config.toml
n_layer = 12
n_kv_head = 2
norm_place = "pre"
qk_norm = false
bias = "all"
parallel_block = false
init_std_qkv = 0.0625
init_std_o = 0.0127
init_std_up = 0.0625
optimizer = "muon_variant"
lr_mult_o = 2.0
lr_head = 0.00476
warmup_steps = 200
doc_mask = true
steps = 8689
Each number is 500 + 50 x the weight over its row's rms, rounded and kept within 0 to 999. Layers, rows and columns count from 0. Numbers have three digits each. The size before them is the row's rms in percent of the matrix's.

# layer 7 MLP down, 64x256, rms 0.118, rows 0-63, columns 128-191
099:503429482592481519440590476478424493504465546474443608466456588577485519509470584540465495528533456492482497485466553444468488477520570497522530570517578490473552482530474440445494556479474395
093:514531519518536611451495530567507593531525543546464544529501517543496468440607456539485469485501536471584479414476477449531541433573449633533603513485483558526548505554432498451511478507477410
097:523518502497501475505475544513497522568451485489446500529463563457489551516537510504565531408534473580440600467473544432529463395491453533530588565506505543472473448580503536428587500505482381
093:470543482560439491379531499519415577549517448540527554489501487460430431537495542421455550501660517571477408541518504651481530515505460493536416540520565486539422514542445506501433547494523524
093:468440432406497428588583484550491574555539608514540455444478430518521524496450530550449447566494628435501510574509437553567498474475490493487456506428586463608479443454554508539523424510488580
098:555544455613486462385422528558521515442479458465548443513494559485522535577368548545502515394460511529463479449568560521409498573494530453405467579467558567485429464526485518584516393456480481
102:490443394441426484506478511589482423412525456506562608476483462569454484411462516509568475429488511457416494529472499405527462603444509449514429508423522524513525461470513498483467598535443563
093:523505546446481477481504477495544358494557494569575433509519501498582504449455482554499502561495530534546425457465495517506569576556553493537591499476593490526577504426495491556464502543509581
093:432486558466520445395514506409489499478489449535422495489458405539583521559557492536400462511471450539520531524522524428517537500482418504555485578502440510428511545481496487579500558549497487
114:476509499498499620501453534553527469484480541435501461529495518392481471515518403491532415512520498519477500402545487443541364458471545524473501417521352485430510469470440557505573508566474440
099:497439574399420523535505446459414495609589526479482522453448525503391552488441498529520424490415538497449451502502411413423458454506515416443400535561381505527496467495432455520505539466479477
101:522470615499538520510491582560472476500467614470546465491479498529418457498651583561576570496420500526514564526491469464430495513563434448468542504510472546556503452519507417434517561463460475
093:398498440514489477516475459543500515499413484452450466512481431512480487518558465543476584496573507639470515481485515458528627524494408583463457472508391472434471471512547478547544417483493502
098:443461409457503603459456557605522485494483408494526525480433470456402471466499497451593598432453563630465516454434557478589550411475474457513575543488364412445526469523510564533506459516503448
095:456458408473494486504502538538437509482550508438462438530546489542504502540580429468460454463453591466560490506514456435402576602402451592456607491494587460480570495423520456483550482554478513
106:539552474533527392505460535537553580534413547537558589451443511423507446495460547528508505531508500482531614422490422418551414514399528523631485437505307485495412499564473484468436445478467598
104:544503572527526529534541499427494561417418529459504550447491461515524532554392582432516514568480511478445464491561474586387484543520545537507541508538443574522513526557524492520561532503531416
102:499517491424505471490460490540471508467574476561579494533483537394447542480432501472587508453477621500488566542432512491474505507483502498351561516524399511475539468587570506607497538450497526
101:497491555545524469536531448414466623537501541590448565423570532549569550473415521520497418486457439512591492428480487447479519498614523565581472547498510515557449553527475472539481538452550490
096:480531466466504589537486454459462468427536459537515455497472580544493497550569566478510465496539494375464555513474492561549447472537504500481502578580565476508518516464443566446474478427604465
091:445580428614506461492506484437527539522545600514501451484500551540475512446484473495442454471503417494534519492584532437506494419479524476489497483425582569386492437496536506545492507450384498
107:496508436539457528463552550565539532527538561407463492443426423530558485544516495509489507577641446508537500433415513452666413485503568473547563471498551439500449497448409454536488531421491528
101:479525521535562490562579464339510557532474524558505447546495474422504493496502488412455465449572534543551514442507404633502558461493489468566416472510429529468586529467564542468491463382454447
098:596464551671446587499416468517454490491518484560412473450566499542565546434575535408514534473464418540531528563435473575473479542493478478508571512537484484531621568498555436492537559426487492
101:523425620651574502528519360512509386485521542483453529477489452479532487589535487581459401570471501518486443500437518505441460528563520538519500489537493504555481526507532576445544486546520503
097:555525519461481466517489515472556558469422537503447491478530368451529456578459538544422527612518501441523513473554490477578510521501612547455493468544452466457537522470513434530610520601497594
100:541465534525501506530454405489449411521500532543502465544459525455512482576525520584510582433454517554503499458546550481410505529583459542472509449517611469471471392501526514439443422538514543
104:562402564558520463536397456391485412508544525490486453474543515442497530459441521471520488553431519398459437475489537538501555514456444449565549496475449496533508461438478529402451573569432382
099:433504558446493402456536550554513488508566520431522557518503489485474480498531494505564488593526453409486497532505485529549496447510498533500494456517682452507419594463455569529452447481539591
105:522474545365561523449578479371551607500506547525574510480513519483516524457428444532509397389520544554443351541514529500453528670519515491510538520462613582524499546532443408494546459506502444
105:463560507481463508391545373430485446433440489514551413494438486560487525527468486448441541502614530464480533617636532458510488475456446499499459551569607430435463547434498470506437533557538530
104:536531490366502443502515527484472523482499493504415521464515424614490507425532500470521448521515464461491446505409526545463537469434518482444493522413615489460528543421482560536518559623436466
101:508415445467487496436495502542485569498468564508462460551471398521559429553508529505498482595512482516476489539384462565517457439478445569497529535447407455483526494480498565541518516568456464
096:513521402462468442482481520473461536483537450620474451506515510516544467494569485486449537449541442534552522519451402583475470440478532486538413499527412467381459445430566521485424548504454600
098:458530606558475542537483493517578493580472467585487519553535486496423532492482470583522608499479434549425438557540572471475579534495504473532480446448410638544421580511510607504447482610539459
101:547552466502566596467527509453534595500439479452451510514448513567392505512463510400494496462426466494508528463514464451458554552537391508554547524514591471532443518564410494487529419515494493
105:415526492476489488538500421370397517547493469448618534520519545474460485446518445484519401463440556585531503491424482525526478499526497530503533537557534491458511498497494511509470449556517473
092:520523605532498494516463536430475518494538529457442542434534482400474497466515576457567505463502543464444595574575474567575468534459511425541520446562491506595440503554522423508484492465512418
119:484439460407450489539508510636476475465456551503426534526540578522506402516464579507448478445522469449569514542515486457560462521514486556424463427483436460470509475507576510435464568508503592
096:439454489511468413500473521471513537498576628508564488427486420444438477474520466583486516438484545467564594504339430465512499537471461411498441476472614497534534473535596495457457465546594570
094:447512472388518551570583533510526503521515473550367536545487532574477531546658453429496456462549446542477427510361560490472495505562474563442414486468668509572467570510528435501511512498525546
102:525562507583435458503492485492544562557537401465546592513526499427520533546461482465535520540436556495441539515626489511481545460486490553531523556503361501469552481528551503538481425466476433
094:521547455443412538402428512436478443483469427534520468536421471429469492539554533537522474431651480561615559419473582540589527445532547556563460456545487483483483510508574463498496565479560458
105:521606467453525409556520578485532516458506487506550551479517427473487489506535474509511529470511533469519480552604579451583549468614540521430645449506338516425493494458496485505548532460560543
100:541432439592474550419474520482523460548487527548503536504518484553507505544399573519565555470489559427503555437601461451493472495534590444494546572509578498555410543459517473514494506480537442
108:533460462441593483465562526594545638521515529523468485511468613402553515492517482542479513487493466489575553498445439536503436485539491542575433443494420543519478555498472504482431467528484466
087:463515541489506503604488498451575527471539438483480515482481540524528480498599459520552399444607444604507501526480527501439506557591501484503473455541580506433590606509444419482499435524547573
103:561491560507427526473583489444548403481543463446441532562568560568519497464575567445418527451519403513578530614500539575422473489472516457511394535513548427445510524510471377436480569495488490
095:371553463567527468520550469544446448436479449430494382461572474543450436445494472431477542560583436513471421547532510510484502505423513444466459570498574482570475499520537535481433608581507570
097:474503541316457482392500594579524465367483456506513471551520394515446530423421400569519569555498508544526453462530526538457495562471528478427447453471546551476515477432489496495470464501552586
103:493534512577534501533585561491470562581449482547559548498485484537528552493470495487533450541488467478517521589531469485490565581561510466633501534421373554577481552427476562514574484424521559
098:410425555531515475551468477458450466507577523520561470491503516496526542531560482500468424504442507432447510457475553456420578480505543439439514500482635497484505508550440463557428469453403425
092:528541462688565515498510554478510486427481442436552399567564554483549487532503447485518552563472476493461459436490521582634522460530506541423491476341613496505487505496518559538436442494529522
104:536433550498515458523389475595546440513503561420568429525439519415440555584472549497523535490519548470481562448528435456409495546428448493370447376504374570496537466485597528506571438422451500
106:594442578466501467439452563432495461488439421502482436502561473417542527437520410468438533552407614516425508449496559616425539484405555518433393581482471550522509367510517446485504509501573521
105:550451497437549498494482524572503452510493504409512493511498501442576562567506475498490513518427517410570426413513506553464481508511549513421521435473480584521536541549425539542564499487526487
110:390404507480573471539495509522462476551467459550535531538470548493475482454451511552536497548484512488438547462507466444437560541525423471505518577488451463587519553569537504462477457495481537
096:524583458429522535605476459368443436483549392566497464506495486475503503465488481480538560428513542520497481551572576520578448523500479490478510497445469453556516518461478568529424522489531450
098:501471396584452567402446446552540522500466422538467465512581514484573499488549525487497584452572418547441545577565462418540560484487487522528615485595479479502457467538525532439583576465511479
092:568571431484561604648471499424402521542516542480546502521496453544525491471486492454506497588512458545520435520571495565558503426448575475524351524475427398552580503590529457509548533489468442
106:547506520493537493597518493515513470498582466486509554535529564546556499456475417472541450559419457531483475496556511507433497586465501516477550559555674421477526466555498540512551493471497558
094:505477593544472501583490529545567499470430518481523572484456535554500532497564507535498598485412473431524451576508530488545418457519486483585559398495549587513519459520363518525503482510504416
106:539541534560410557504511474514602477525512496494484487564533521587476399590519490480445558543506449464485510553403519459567492242488535454582524470533415516442466557524477521438518481480541533
101:407517425438508523487557447637517386469488467457500523448532486597534496430443518527422435518434573491573456562552531496544482595459467432566501453517534537446518534388491480517433506557459566